Weights of a small GPT-style language model, trained from scratch on English Wikipedia.
Size: MLP 512 GELU, vocabulary 3174.
Architecture: LayerNorm before each block, rotary positions, untied embeddings.
Training: a variant of Muon for these matrices, 104M tokens.
Each number is 128 + 24 x the weight over its row's rms, rounded and kept within 0 to 255. Layers, rows and columns count from 0. The size above them is the row's rms in percent of the matrix's.

# layer 6 attention key, 96x96, rms 0.192, rows 38-63, columns 0-95
size [ 89  72  97 102 100  88 108  86 100  95  95 100 107 113 118 116 107 108 109 102 105 101 104  96 113 108]
[[102 110 159 127 119 132 140 154 125 127 138 124 124  95 103 144 132 121 135 191 117 152 161 127 136 120 149 134 151 130 123 114 143 126 130 132 101 150 128  83 115  90 114 154  99 106 132 136  75 129 160 100 129 122 138 137 134 104 118 172 164 131 145 188 110 152 125 135 173 132 150  96 146 118 101 101 146 156 126 114  88 113  63 134 111  84 127 159 112 103 146 167 156 147  87 106]
 [133 167 127  91 137 131 128  67 171  96 131 117 118 161  95 115 127 144 108  94 116 112 128 131 169  99 175 153 124 129 101 122 135 121  73  99 116 166  89 144 124 107 131 149 127 153 136 138  77 173  91 134 134 155 153 127 130 135 120  92  80 129 131 157 121 109 133 136 178 150 159 114 123 108 132 154 123 135 167 129 151  92  99 112 153 135 106 101 153 104 141 135 136 133 128 117]
 [120  93 101 126 136 136 138 145 121 140 119 110 116 144 121 104 147 135 132 117 125 147 117 155 154 108 123  85 146 114 117 118 151 130  68  98  91  87  92 131 144 149  94 187 109 185 149 140 116 156 117 157 168 167 160 113  81 126 149 115  98 124 129 158  83 111 141 127 156 143 107 166 133 116 148 135 153 120 104 113 169 153 128  96 142 100  96 105 129 137 114 107 131 146 163 108]
 [142 144 107 108 205 142  90 102 152 174 126 118 127 124 154 147 122 115 110 123 156 128 126 126 140 132 128  76 147 122 110 104 119  84 158  96 139 131  79 126 105  86 130 142 111 114 143 146 137 126 137 106  98 115 142 152 102 160 133 137  90 162 132 114 137 144 157 143 118 120 116 140  96  85 114 108 152 156 140 150 122 112  95  98 109 144  99 122 144 204 136 108 110 152 128 154]
 [105 142 132 126 149 107 119 147 179 137 128 142 126 180 157 126 115 114  96 139 148 147 142 119 120 120  98  89 129  95 161  86 135 128 146 182 138 107  93  80 136  80 111 155 133 113 148 142 104 151 169 108 137 138 164  91 114 111  92 108 145 106 129 166 143 139  99 137 133 148 101 137 128 113  99 145 162 169 124 131 108 103 106 141 121 115 101 115 150 125 105 166 174 168 129 119]
 [132 108 128 170  96 163 136 115 138 105 130 133  79 148  99 127 106 170  97 114 150 108  90 121 114 160 118 101 127 131 156 164 153 128 161 138 126 137  93 121 114 131  95 153 131 125 124 118 163 175 129 122 108 156 107 130 127 139 117 108  78 148 142 176 150 161 150  99 112 114 117 133 136  96 126  89 118 141 132 152  72 145 124 101 120  99 123 186 173 108 128 152 161 116 134 108]
 [167 143  84 114 183 180 105 129 135  85 140 110 143 146  96 124 124 175 105  87 161 111 127 175 123 127 123 134 137 109 124 180 111 131 121 131 141 129 105 151 105 137 123 133 130 142 139  78 169  90  97 136 122 136 137 133 159 101 167  96  86 124 164 125 102 144 145 132 105 111 127 116 107 103 135 165 127  92 120 110 147 153 129 183 141 163 135 133 111 132 127 136 126 140 155 131]
 [104 150 122 117 162 132 109 105 157 142 115 141 162 117 102 110  84 113 153 141 112 142 143 101 147 114  78 107 117  92 166 120 110 154 109 121 137 120 103 143 134 112 121 125 131 143 129 141 110 146 159 108 136 144  95 121 168 115 155 189 128 141 155  88 120 147 103 147 155 134  77 102 111 107 147 122 116 115 149 156 118  80 139 154 128 124 150 131 158 139  84 168 164 150 110 189]
 [129 127 171  49 147 142 109 115 125 172  91 101 136 127 135 121 141 108 105 134 120 124 101 162 100 130 108 135 115 114 111 105 137 130 148 106 114 115 124 146 159 130 100 113 137  88  85 129 117 154 154 165 165 136 101 120 164 121 167 124 111 132 128 147 114 146 135 152  98 182 159 174 135 128 143 165 116 118 137  90 165 129 113 139 123 117 103 117  87 164 110 150 139 150  82 127]
 [114 127 143 113 146 128 130 139 115 117 134 154 108 116 148 119 125 152 102 149 134  76 127 115 148 119 138 112  97 108 138 151 108 132 145 138 182 137 152 111 141  89 133 114 130  92 132 119  97 132  85 155 143 194 133 153 155  99 147 163 133  71  97  97 126 125 119 151 113 130 115 122  86  89 183 146 101 168 142  55 143 119 115 125 144  95 128 126 146 136 147 135 155 146 116 145]
 [131 146 159 123 149 122 127  94 159 109 139  94 125 103 122 175  87 143 149 134 117 130 136 142 132 135 142 112 116 130 116 153 146 102 124 124 153 130 124 136 138  93 161 119 149 119 138 121 192  91 165 194 106 111 156 100  95 102 150 138 164 110 121 155 131 107 137 118 150 142 147 124 163 127 114 142  95 148  92 120 166 148 100 109 113  88 115 162 135 119 132 140 141  52 108 146]
 [125 126  99 126 124 101 145 155  92 172 100 164 157  98 151 130 180 118 110  92 127 175  86 115 107  62  94 138 116 135 171 126 112 120 150 141 139 115 120 161 121 114 139 165 119 127 111 108 123 128 139 122 116 153 127 130 156 133  94  99 165 100 151 103 116 116  99 111 126 121 120 122 146 138 159 119 139 134 173 156 139 109 171 179  90 136 130 139 126  85 133 129 143 154  96 134]
 [115 112 157 160 151  99 115 131  97 156 118  96 185 117 122 120 137 132 121 127 127 129 165 123 154 132 118 157 142 136 158 116 111 150 114 122 142 108 151 130 114 120 167 111 117  80 153 111 126  77 111 104 107 110 118 164 209 101 159 109 121 116 112 137 100 169 114 138 151 132 120 144  86 152 123 101 108 118 139 114 118 119 145 153 152 134 141 146 121 186 141  97  93 120 153 175]
 [136  93 159 132  74 119 150 140 100 141 145 121 147 178 150 113 148 172  96 112 139 144  88 142  63 104 153 164 153 149 144 106 120 100 126 102 168 110  80 195 141 121 141 151 149 127 131 104 165 157 153 111 138 133 154 140 130 143 139 107 147 126 119 142 124 102 128 118 127  72 135 138 151 140 103 138 126  89 101 122 148 109 138 135 115 158 106 126 137 138 140  95 141 137 106 129]
 [145 158 138  92 113 149 153 139 145 142 107 126 101 155 112 118 118 112 158 157 164 127 126  93 169 116 153 104  96 114 128 112 131 115 141 115  91 119 171  79  75 124 105 125 134 121 115 145  86 117 140 117 155 120 149 102 143  93 134 189 183 123 123 141 116 115 129 123 106 137 133 120 158 103 123 154 192 158  91 161 127 132 116 131 151 149 143 130 120 110 151 109 119 155  93  90]
 [145 113 133 147 175 121 125 112 162 142 130 154 128 164  90 102 125 123 127 115 131 143 142 129 110 103 129  90 126 104 119 167 151  79 113 121 127 128 122 124 174  71 146  88 111  95  90 124 115 125 159 110 101 138 168  82 105 145 115 177 144 158 120  99 140 172 157 153 112 148 145 158 134  90 110 136  84 152 141 120 134 122 131 123 112 130 123  79 156 108 110 155 136 155 110 119]
 [125  95 147 152 108 171 117 130 168 115 159 137 129 192 128 131 114 126 108  82 124 129 140 110 138 100 122 119 138 161 144 148 157 121 100 138  76 122 121 122 139 134  89  92 118 126 146 133 105 160 131 109 116 110 141  77 160 143 142  91 146 100 101 141 132 149 126 150 103  75 159  92 127 119 148 146 138 149 128 102 102 122 118  80 156 139 147 149 150 142 129 149 182 125 107 172]
 [157 103 115 128 111 127 132 136  90 102 133 137 158 112 175 100 127 138 118 143 144 148  96 165 116 140 123  94 133 125 124  89 123 115 155 131 150 138 124  88 111 130 140 145 172 130 113 137 191 148 117 120 112  84 129 154 130 120 121 122 104 106 130  47 158 171 130 101 118 124 116 105 148 147 134 117 118 129 133  97 165 149 151 150 113  97 138  88 119 151 116 115 109 171  84 174]
 [101 161 143 159 145 151 139 116 126 134 153  78 136  85 104 114 123 125 151 138 111 132 121 106  97 100 163 131 122 127 115 135  90 125 145 145 122 131 148 118 152 135 160  96 117 105 129 130 167 161 154  90 136 105  69 154 179 137  98 134 161 163 125 173 145 135 134 162 123  99  98 105 103 153 113 178 145 131  91 119 106 123 143 112 109  95 116 137 180 122 133 154 105 110 152 118]
 [119 128 151 187 141 125  91 179 103 103 139 107 100 159 150 123 121 117 134 147 118 134 131 100 122 136 102  71 109 130 169 113  67 120  93  89 112 132 120 150 143 161 155 142 139 156 129  90 155 152 116 102 196 136 112 127 125 164 118 108 145 102 146 129 149 134  83 128 118 123 107  98 152 107 130 134 125  94 146 123 145 108 145 153 124 133 134 104  86 141 120 166 133 146 110 111]
 [150 140 139 124 110 106 126 141 133 139 140 122 104 137 121 176 105  95 135 172 136 183 124  87 185 106  87 107 125 165 145 127 119 116 102 112 130 173 147 127  88 120 136 122 109 107 130 157 147 135 156 142 124 178 107 119 143 123 130 157 106 123 158 110 114 136 156 101  92 130 137 173 105 109 110 100 164 119 112 124  99 120 104  88 115 181 152 152 117 113 114 169 144 114 163 113]
 [134 139 136 101 167 123 125 136 110 127 143 135 110 165 121 110 151 131 164 112 135 158 145 142 115 126 119 106 175 147 108 101 121 157 107 118 108 114  89 143 119 169 137  93 160 127 190 137 152 128 146 129 157 127 129 103 140 130 122  72  94 138 135 129 116 119 133 166 166 105 143 183 105  91 128  95 139 176 132  97 157 113 110  81 101  82 125 100 129 105 131 110  99 149 102 131]
 [121 173 122  95 144 128 123 119 120 169 115 146  96 136 133 129  92 129 146 142 151 136 126 156 119 168 153 105 111 159 131 155 169  94 128  81 141 102 148 123 111  81 101 145 135 169 174 149 119 129 133 150 122 126 134 129  72 104  91 145 129 120 149 121 135 149 135  92 106  90 107 101 124 135  98 101 112 144 124 150 109 107 124 114 134 149 128 157 110  79  81 154 189 119 130 130]
 [156 163 146  94 122 151 115 177 154 145 118 135 125 119 125 118 152 164 173 158 139 142 142 108  87 109 135 136 148  99  93 162 112  98  91 147 126 143  87 133 125 145  96 145 140 166  98 134 157 113 132 168 135 127 104 140 113 158 124 146  80 117 185 147 104 141  76  99 103  92 122 130 142 112 154 149 112 118 139 139  95 119 147 137 137 122 123  99 140 152 136  84 122 104 105 164]
 [123 137 116 110 121 173 120 131  67 136 114 135  86 127 135 109 129 117 123 113 184 117 118 131 151 131  94 148  97 173 124 110 124 130 110 132 127 143 116 181 130 126 153 151 151  98 125 191 113  69 115 143 120  88 129 158 113 145  98 149 149 133 154  99 159 131 168 146  81 119 142 149 110 137 123 135  85 147 109 162  99 146 106  97  98 138 138 133 124 123 145  87 152 119 115 116]
 [112 112 173 112 140 119  85 103 153 152 110 137  97 102 165  65 177 167 113 104 137 102 120 134 136 137  98 131 101  92 108 154  90 125 123 126 117 180 140 158 147 147  94 119 142 141 132 167 130 131 124 118 112 181 139 153 122 116 154 146 122 135 120 142 108 174 103 156 135 149 101  90 106 117 106  96 151 107 131 130  90 145 104 137 113 118 144 112 125  91 118  97 143 120 157 139]]
# layer 6 attention query, 96x96, rms 0.18, rows 39-63, columns 0-95
size [ 85  94 106 105  91 108  94 104 100 102 100 101 107  90 107 104 102 112 106 108 104 110 101 107 109]
[[151 121 120  98 132 126 118 127 135 119 123 119 128 132 119  70 177 132 173 104 120 141 163 114 123 136 118 159 149 167 162 173 135 111 104 109 139 118 176 129 162 126 122 128 134  93 133  83 127 101 165 149 122 165 102 141  97 143 163 143 106 134 118 146 129 128 119 131 107 152 131 127 136 145 114 133 149 160  88  68 119 165 148 102 117 133  83 153 150 169 126 164 129  81 102 118]
 [151 107 106 118 162 118 128 138 135 135 120 148 195 117 152 107 120 132  93  64 133 121 119 116 118 127  82 128 127 176 148  91  97 112 124 144  77 147 132 150 100 132 132  97 117 135 105 136 143 119 124  99 115 115  77 171 119 157  98 135  86 151 128 128 116 113 152 170 121 121 158 152 165 111 160 109 111 139 153 110 115 118 158 149 126 162 141 144 150 126 136 173 109 135  86 117]
 [174  76 186 111 128 101 112 120 128 127 128 152 182 127 104 124 123 148 140 148 140 135 141 144 126 129  98 115 129 171  95 100 129  99 155 143 172 141 125 158 129  87 129 144 142 146 155  74 144 135 128  95 138 131 100  98 130 144 101 130 160 114 127  91 145 138 142 127  92  75  98 122 150 115 143  92 150 128 171 131 115 117 196 147 119 122 135 110 118 128 144 107 123 149 122 106]
 [128 106 147 128  93 126 161 138 100 116 129 144  97  97 157 115  83 139 162 134 126 129 104 106 134 150 118 135 160 137 142 151 130 131 177 158 156 142 152 144 128 158 156  95  94 119 128 133 125 102 130  80 105  55 137 141 108 139 116 115 139 118 128 140 157 109  89 103 118 163  76 137  93 134 169 115 121 130 127  98 119 154 131 121 157 126 159  88 134 107 122  83 137 183 135 131]
 [167 146 129 136 100 110 123 181  96 157 153 163 185 129 128  91 142 102 168 113  77  92 131 113 144 137 104 114 148 133 107 131 154  94 129 137  97 102 104 144 134  88 135 130 146 121  94 104 144  81 104 147 153  87 117 137 137 159 137 111 141 121 148 161 128 136 139 155 139 123 146 123 116  90 189 124 134 162 129 103 149 121 161 144 139 168 133 114 127 103 162 124 116 101 141 122]
 [ 94 105 158 162  88 138 105 144 101 117 114  93 142 118 158 152  96 139 116 129 127 156 149  90 132 137 104 122 144 136 142 158 135 121 159 128 105 134 113  86  68  89 132 109 168 125 136 172 101 129 145 121 138  90 119 133 142 147 132 155 116 108 131 144 129 120 138 125 122 128  83 128 109 163  94 149 126 126 128 112 134 190 139 147 142 126 180 131 114 169 133  69 126 173  99 129]
 [136 120 101 123 130 115 122 155 111 125 141 152 136 103 173 130 136 122 129 123  98 126 149  99 139 153 145 119 133 112 150 130 147 117 152 172 109 108 117 116 168 149 113 152 138 119 122 122 120 126 101 120 167 115 120 111 183 138 106 149 153 113 146 116 132 159  73 161 107 153  97 137 108 133 200 166 127 118  99 105 129 115  98 123 117 153  94  91  99 109 176  67 121 133 167  93]
 [153  67 134 149 131 114 129  83 101 150 172 141 135 107 150 126 125 177 113 137 131 127 167 159 129 125 151 102 108 121 185 146 157 122 129 110  82 122  97 169 166 143 144 128 141  99 144 124 145 127 140  94 150 128  97 101 132 104 134 112 149  93 110 100 145 118 138 143  88 109 105 118 144 123 137  70 153  99 108  82 150 133 109 120 128 122 153 152 156 132 126 129 172 133 115 154]
 [132 104 134 126 174 117 133  97 138  83 106 138 114 108 174  98 150 101 178  69 143 150 148 112 119 154 144 132 158 142 145 145 125 104 182 122 111 126 130 131 153 128 107 174 130 140 121 135 143 145  89 119 138 112 113 103  90 124 127  97 124 146  63 152 188 105 132 125 137 142 144 143 111 126 140 157  93 128 108 121 132 107 134 100 122 137 174 126 163 127  85 112 137 118 127 158]
 [148 165 126 146 126 166 131 171 165 150 109 100 126 161 115 128 128 121 134 164 179 114 135 115 152 145 114 128  82 104 102 130 150 161 116 111 100  97 125  71 127 136 150 101 114 102 100  86 137  98 107 136 131 164 115 127 118 137 123  99 137 109 106 143 164  97 172 150 131 142 146 145 124 130 101 102 102 115 178 108 146 135 118 199 135  93 142 103 114 117 101 143 120 129 110 138]
 [105 134 145 132 145 126 155 145 131  90 163 160 119 145 151 136 111 126 159 139 111 164 136 125  98 156 127 123 165 113 114 127 110 113 123 108 123 114  88 168  73 121 121 101 178 139 158 152 107 131 149  78  92 123 139 123 176 157 142 150 112 131 139 147 153 151 128 139 160 125 122 107 122 151 153 113 121 142  94 115 154 152 121 168 125 134 109 128 136  64 128  91  64 157 145 115]
 [115 151 118 143 102 108 101 118 169 160 114 158 131 140 151 136 106 104 133 163 152 122 136 124 126 108 161 128 151 115 171 136 122  98 147 132 139 171 156 140  79 132 156  92 143 137 126 137 145  90 160 143 141 121 150 103  97 126 143 187 113 135 168  88  93 156 127  99 121 157 134 125 158 121 101 139 128  88 109 153 105 104 124 122 143 134 194  91 134 128 162 146  81 139 115 140]
 [135  77 120 113 158  95  89 119 112 144 139  97 121  99 179 103 151 119  93  90 137 136 180 119 151 129 102 116 110 142  98 120  96 157 125 164  86 155 148 125 153 151 126 140 168 143 148 152 120 124 158  97 130 145  99 134 127 118 116 158 146 112 121  90 125 114 121 107 178 139 107 113  85 121 115 150 125 147 122 125 174 167 128  90  99 121 117 169 160 119 125  97 134 126 125 106]
 [143 116 156  73 167 169  99 129 118 103 133 150  98 122 180 155 122  84 135 132 139  96 144 102 121 133 116 136 111 133 117 135 129 145  94 183 166 150 132 178 123 114 145 136 102 112 144 120 139 112 150 128  85 143  95 115  86 123 110 116 154 152  92 126 104 121 154 142 116 122 127 120 119 172 125 175 128  93  88 140 125 175 137 138 124 108 145 119 159 149 151 112 141  82 119 145]
 [139 140 152  92 122 151 118 133 124 170 118 160 114 140 169 140 114 125 164 122 152 117 150 145 107  72 157 100 166 147 144 135 140 163  86 118 113  97 117 152 119 116 128  79 136 132 149 157  84 101 171 113 126 116 148  88 141 148 118 159 153 112 132 133 135 152 113 138 149 122 117 126 137 120 101 117 109 182 105 121 109 151  85 116 133 124  77 156 164  84 122 119 123 110 135  83]
 [129 172 126 140 127 128 150 152 117 160 121 121 177 116 152  79 159 135 148 112  86 126 141 156  92 115 165  95 139  75 144 124 157 114 129 109 108 135 172 152 179 126 132 115 134 108  83 114 112  89 121 151 124 118 123 178 132 141 136 113 122 116 142 124 124 105 139 131  90  77 169 120 141 132 142 138 102  88 108 153 112 137 144 144 102  99 159 121 129 129 145 122  80 131 121  85]
 [160 143 149 127  96 148 108 133 128  98 168 121 138 112  75 123 176 149 138 134 106 150 145  91 101 141 120  71  88 139 119 164  83 137  86 163 117 142 129 166 145 143 148 139 121 160 121 109 112 131 148 166 106 140 157  93 124 144 122 127 141 168 158 118 106 161 189 111 119 101 135 144 155 156 116 120 106 139 141 121 134 131 111 139 103 105 176 137 114 138 115 120  90 152 124 147]
 [128 131 147 116 123  91  92  97 174 134 102 100 166 125 149  97 123 111 122 119 134 145 163 114 114 114 147 160 122 128 117 142  94 189 140  91 134 108 150 118 165 121 113 119 168 136 154 121 100 124 114 128 115 133 125 141 163 109 154  95 144 115 131 118 109 116 165 110 181 140 143 153 131 125 109 141 131  87 102  92 134 184 172 145 121 122  77 124  93  88 148 117  98 149 105 140]
 [116 161 152 106 145 115 108 154 100  86 136 163  87 127 123 127 125 113 131 170 110 143 164 166  91 128 127 162  86 139 105  84 116 136 112 123 149 118 133 119 133 120 130 128  58 134 107 175 161 135 127 148 143 105 124 143 118 110  81  99 136 133 156 165 104 116 110 151 127 165 102 125 112 119 123 122 127  92 137 109 156 106 118 130 147 187 165 125 129 126 146 106 134 138 184 119]
 [165 124 153 114 141  97  80 152 155 133 139 130 146 128 134 102 152  76 142 126 151 111 105 137 168 135 137 176 159 130 156 100 132  88 163 122 109  80 124 178 111 118 154 113 104 175 124 154 162 133 116 178 100 146 160 154 115 143  88 141 116 162 154 141 133 123 118 140 116 170 112 126 137 109  83  89 154 148 135 129 107 123 132 131 128 167 113 120 137 142 122 123  96 119 106 132]
 [146 138 128 118 109  74 137 143 141 165 142 155 131 118 141  62 110 139 128 146 139 178 106 124 145 119 122 112  96 137  86 141 115 145 137 125 167 202 131 164 131 155 155 148 112 113 136 158  94 136 106 105 135 155 117 122 129 131 100 171 105 128  97 119 161 139 111 124 113 107 127 116 117 124 127  88 105 112 107  81  95 155 159 126  96 109 121 125 150 157 136  97 142 121 110 175]
 [123 146 118 105 101 124 112 145 176  98 102 151 139 137 142 186 132 170 158 132  96 163 117 118 128 109 124 110 114 165 162 103 140 130 109 139 108 144 143 111  85 173 142 120 140 149 156 125 132 157 101 167 130 119 102 143 128 133  84 137 117 116 132  79 133 121 130 127 136  92 116 130 131 146 124 118 134 147 114 193 148  65 122 147 145 135 102 165 122 116 109 137 115 146  93  70]
 [107 113 109 167 127 131 133  86 125 129 144 105 110 156 127 140 150 138 108 127 159 130 152 120 123 127 156 115 123 144 109  89 183  90  84 138 127 137 137 144 146 132 112 140 119 110 126 134 105  80 105 150 143 136 115 167 163 156 124  96 114 115 143 141 135 146 114 124 132 116  82 169 124 168 113 131 110 142  79 131 146 168  80 138 130  69 119 149 142 168 150 132 101 101 184 152]
 [102 113 102 156 136 131 123 100 125 139 106 143 154 167 106 170 149  68 149 134 175  94 133 118 180 168 108 129 122 132 101 119 139 156 122 143 108 122 130 173 132 116 114 132 117 125 112 150  90 141  79 101 165 110 170  98 133 144 109 133 133 121 101 129 104 152  88 101 161  82 123  88 140 146 130 126 135 135 148 170 158 116 165 142 105 108 137 109 110  98 138  99 147 121 142 114]
 [125 160 149 112  90  81 111 109 161 113  97 107  91  89 138 193 134 157 150 137 127 111 136 103 113 115 137 129 136 142 131 198  97 141 138 115  92 152 135 132 130 109 103 193 133  86 152 135 146 125 163 146 144 134 148 167 127 141 169 116 112 144 146 112 137 104 120 148 123 130 107 155 112 103 119  98 116 116 104 128 104 149 126 101 156 129 124 129 102 119 122  86 109 118 173 114]]
# layer 6 attention value, 96x96, rms 0.135, rows 32-42, columns 0-95
size [106 116 105 105 104 100  95  98  97 105  98]
[[138 109 143 133 107 136 134 104 126 144 146 110  71 120 131 179 144 121 113 123 120 158 123  85 127 112 123 140 144 113 160 163 156 125 100 156 125 142 155  90 147 171 194 107 109 178 172  91 108  89 119 127 108 151 108 146 120 150 131 111 169 102 113 121  77 107 109  99 111 131 113 101 113 119 133 110 123 116 127  98 153 141 153 128 140  85 132 134 124 131  99 104 163 137  96 152]
 [135 138  97 113  96 129 178 118 127 140 129 112 124  94 117 121 137 147 160 144 129 157  93 148 133 124 116  92 168  90 145 144 106 100 175  73 128 134 163 159 131 135 106 120 162 142  84  93  87  94 129 115 155 128 124 143 136 135 152 136 151  87 125 156 123 133  99 143  90 121 162 150 148 123 116 102 146  93  98 151 151 140 129 145 113 134 129 105 135  63 152 133 110 153  85 126]
 [117 143 128 167 169 117 142 139 162 116 106 103 167 112 145 112 105 148 111 125 108 159 118 115 118  99 121 151  98 111 129  97 183 105 178 160 146 126 119 139 136 158 118  78 123  86 108  96 110 165 122 144 108  90 120 137 140 124 123 101 124 162  98 134 120 126 119 108 153 180 124 143 111 160 116  92 136  85 143 145 139 147 111 102  87 142 135 144 110 170  93 148 149 133 119 166]
 [127 115 140 143 165 141  95 135 121 157 113 173 109 118 151 155  84  90 111 149 108 131 121 100 100 148 166 126 120 146 150 108 111 111 102 106 110 100 114 150 135 105 127 141 116 171 162 115 137 140 100 149  70 120 119  96 130 119 171 128 135  89 142 114 183 132 118 115  49 127 122 101 106 149 131 100 117 151 158 166 149 147 105 134 133 148 128 105 158 120 129 106 159 150 138 123]
 [ 87 128 129 118 151 138 125  97 127  96 128 106 148 121  95 148 154 125 158 133 111 122  92 129 140 108 134 137 129 109 128 103 116 155 169 102 117 113 106 120 146 158 125 123 119 141 100 168 142 124 109 133 129 142 126 138 148 175 119  61  60  89 115  99 137 176 151 152 150 149 129  99 126 150 108 141  92 136  89 105 171 182 166 148 115 122 113 170 130 119 130 138 129 112 132 165]
 [167 158 108 127 127 122  75  99 101 122 145 111 120 155 179 121 106 156 135 107 144 133 131 129 140 147 120 144 134 121 133 125 129 146  92 141 138 102 110 137 125 110 145 136 134 136 102  99  80 167 131 148 155 103  66 128 140 143 111 147  99  84 143 136 147 144  56 143 170 157 119 127 185 127 132 126 153 117 102 162  99  82 137 141 143 118 141 132  99 126 111 160 117 129  87 132]
 [157 141 113 166 115 139 162 118 115 127 145  80 146 127 122 119 153 122 113 110 148 149 118 111 127 150 185  79 109 155 145 108 110 191 123 123 135 112  73 118 160 124 154 160 104 137 186 129 138 112 137 114 115 123 157 143 122 120 152 143 107 161 103 110 136  96 115 113 108 142 139 129 137 143 118 127 130 146 114  80 126 174 127 136 133 145 111 159 105 117 169 176  94  78 120 127]
 [160 155 130 140  89 128  83 154 116 117 111 142 143 134 113 161  96  95  94 123 141 103 152 141 172  81 162 151 124 112 135 132 168 108 157 131 114 135 183 179 116 129 145 107 170 129 125 110 138 135 144 120 118 175 111  90 121 124 100 138 159 138  99  79 134 121 100 191 110 125 105 106 130 138 153 112 161 150 121 114 122 151  94 154 148 100 154 153 121 129 133 135 145 132 123 130]
 [143 109 138 114  68 105 115 147 151 126  92 127 117 133 136 118 151 105 114 125 104 117 104 107 171 122  93 107 148  97 130 122 182 131  91 129 141 133 152 144 174 115 156 174 131 114 114 117  81 133  81 120 153 137  98 183 128 114 133 123 174 133 138 131 142 155 147 105 171  91 119 157  63 128 145 107 161 126 101 134 141 140 136 130 129  86 140 105 113 120 116 117 120 133 146 105]
 [123 150 123 148 125 133 115  90 127 128 121 148 148 122  79 156 120 145 136 109 111 128 110 120 171 121 129 147 103 131 130 138 109 171  97 143  98 168 136 146 130 143 134 109 127 145 122 117 101 164 130  61  77  92 122 107 132 119 105  80 119 164 136 149 176 140  87 110 118 126 128 128  74 125 141  92 163 135 159 126 158 127 125 122 126 124 104 151 167 171  92 143  94 103 120 163]
 [139  97 116  92 102 143 104 150 155 144 105 185  96  96 136  66 140 115 149  93 192 148  87 123 131 164 152 138 157  86 123 138 142 154 123 124 106 108 120  96 142 119 145 140 158 121 116 124 134  85 134 116 122 173 137 131 142 151 155 131 117  75 110 142 142 135 110 133 141 115 142 156 148 114  96 141 138 123 123 166 132 112 118  99 152 130 110 104 135  90 149 151 143 139  80 109]]
# layer 6 attention output (transposed), 96x96, rms 1.74, rows 32-41, columns 0-95
size [ 92 111  98  98 107 103  93  99  85 111]
[[130 170 125 112 123  99 111 149 130 163 128 130 157 136 126 138  79 139 124  91 135 132 114 166 125 149 154 140 152 136 103 158 130 158 128 132 148  94 110 117  57 113  97 137 110 125 149 135 132 106 156 136 113  74 132 109 172 115 132 151  92 114 132 107 100 148 169 118 141  73 166 128 135 119 148 140 147 124 120 158 144 105 140  98 125 202 119 113 114 130 141  95 136 145 120  87]
 [103  90 129 153 115 134 139  98 111  79 116 108 127  96 129 158 143 110 124 116 104 145 103 133 172 132 120 156 145 140 133 146 115 154 153 130 107 157 137 122 180 124 118 150 105  89 115 166 160  91 135 119 144 139 141 158  87 136 121 139 104 155 120 125 152 134 100 117 136 105 107 109 152 132 105 140 158 150  96 120 143 101 145 147 121 124 105 134 145 151  82 186 180 125 116  56]
 [152 132 133 115 112  98 153 129 147 106 131 111 107  99 112 164 132 169 137  91 114 129 184 125 135 154 143 143 132 177 126 165 121 150  92  84  92 144 134 112 143 130 114 167 167 138 106 154 133 138 118  88  75 123 130 144 130 111 100 124  87  95 121 107 129 120 133 121 112 133 149  91 152 131 116 109 104 143 146 129 100 169 146 161 144 116 133 162 181  79 150 117 155  94 122 119]
 [165 139  94 139 147 135 150 127  88 152 147 113 138 171  93  98 131 125 113 166  85 141 103 136 138 118 133 152 114 170 130  97 117 121  85 136 159 117 132 151 133 141 133  96 142 118 177 140 100 123 128 105 136 111 119 106 136 137  54 132 112 131  85 162 137 109 151 132 131 108 168 132 109 129 142 133 112 186  71 112 100 171 140 132 123 122  99  98 130 154 142 165 136 132 127 131]
 [133 167  94 134 122 125 115 114 120  93 167 150 107  75 183 147 141 125 147 116 127 115 104 163 120 149 148 130 179 144 100 138 109 114 118 113 107 103 159 101 125 155 137 129 125 123 126 132 105 103  89 117 128 140 121 178  82 133 106 109 136 140 141 141 170 124 128 141  81 144 135 191  71 120 163 156  98 129 126 143 125 108 104  85 156 148 153 136 110 113 119 125 119 145 155 129]
 [137  83 126 143  90 110 117 155 114 151 127 127 162  98 151 140 153 105 173 121 114 153 154 112  88 102 133 140 124 129 120 138 133 109 166 136 126  86 121 128 137 143  82 120 144 145 110 135 190  94  94 121 106 131 147  84 115 131 147 138 182 126 139 139 143 112 146 165  72 105 114 155 116 113 150 129 107 164 141 132 151 150 182 129 115 100  90 119 107 121 151 124 146  87 134 133]
 [116 149 101 103 151 108 130 161  94 100  77 150 101 147 113 146 143 108 104 151 113 100 153 127  92 140 120 155 148 114 118 132 128 118  87 108 173 121 173  62 112 129 162 135 114  85  78 101 123 101 146 124 129 132 110 154 141 142 112 121 133 170 156 126 117 157 131 124 128 151 126 113 124 144 149 196 121 167 156 124 166  88 111 119 134 132 124 123 141 135 155 108 142 133 154 139]
 [154 155 107 130 141 170 132  78 108 131 146 126 114 119  95 136  87 153 133 112 163  78 111 144 117 143 123 127 118  76  77 153 132 139 122  96 130 146 126 115  85 137 131 119  93 155 136 195 152 104 127 134 123 128 150 131  87 136 150 120 130 133 173 141 116 169 164  76 130  99 141 146 104 117 113 104 168 102 152 136 147  98 149 123 100 123 148 124 133 148 164 128 120 155 124 138]
 [139  90 129 131 125 116 122 135 163 111  94  95 125 118 134 136 125  70 145 126 106 142 134  94 137 144 135 150 133 133 182 147  96 127 134 111 105 176 164 115 124 157 150  93  91 144 140 111 125 130  98 112 151 102 138 119 122  87  90 178 133  83 109 143 136 117 145 127 157 140 167 135 117 114 129 147 121 135 139 204 107 118 122 183 114 146 134  86 102 115 169 128 150 116 134 122]
 [154 128 128 111 104  80 110 147 135  64 152 120 124 120 161 166 180 117 159 141 136 137 148 164 137 133 137 165 121 114 129 124 131 128 138 118 131 112 133 120  86 110 155 127 110 125 157 143 114  82 130 138 172 102 130 124 116 106 125  88 136 126 146 108  98 140  88 102 154 183 107 141  73  93 100 142 135 159 111 126 103 187 165 133 126 140 131 144 114 134 157 114 128 122  88 130]]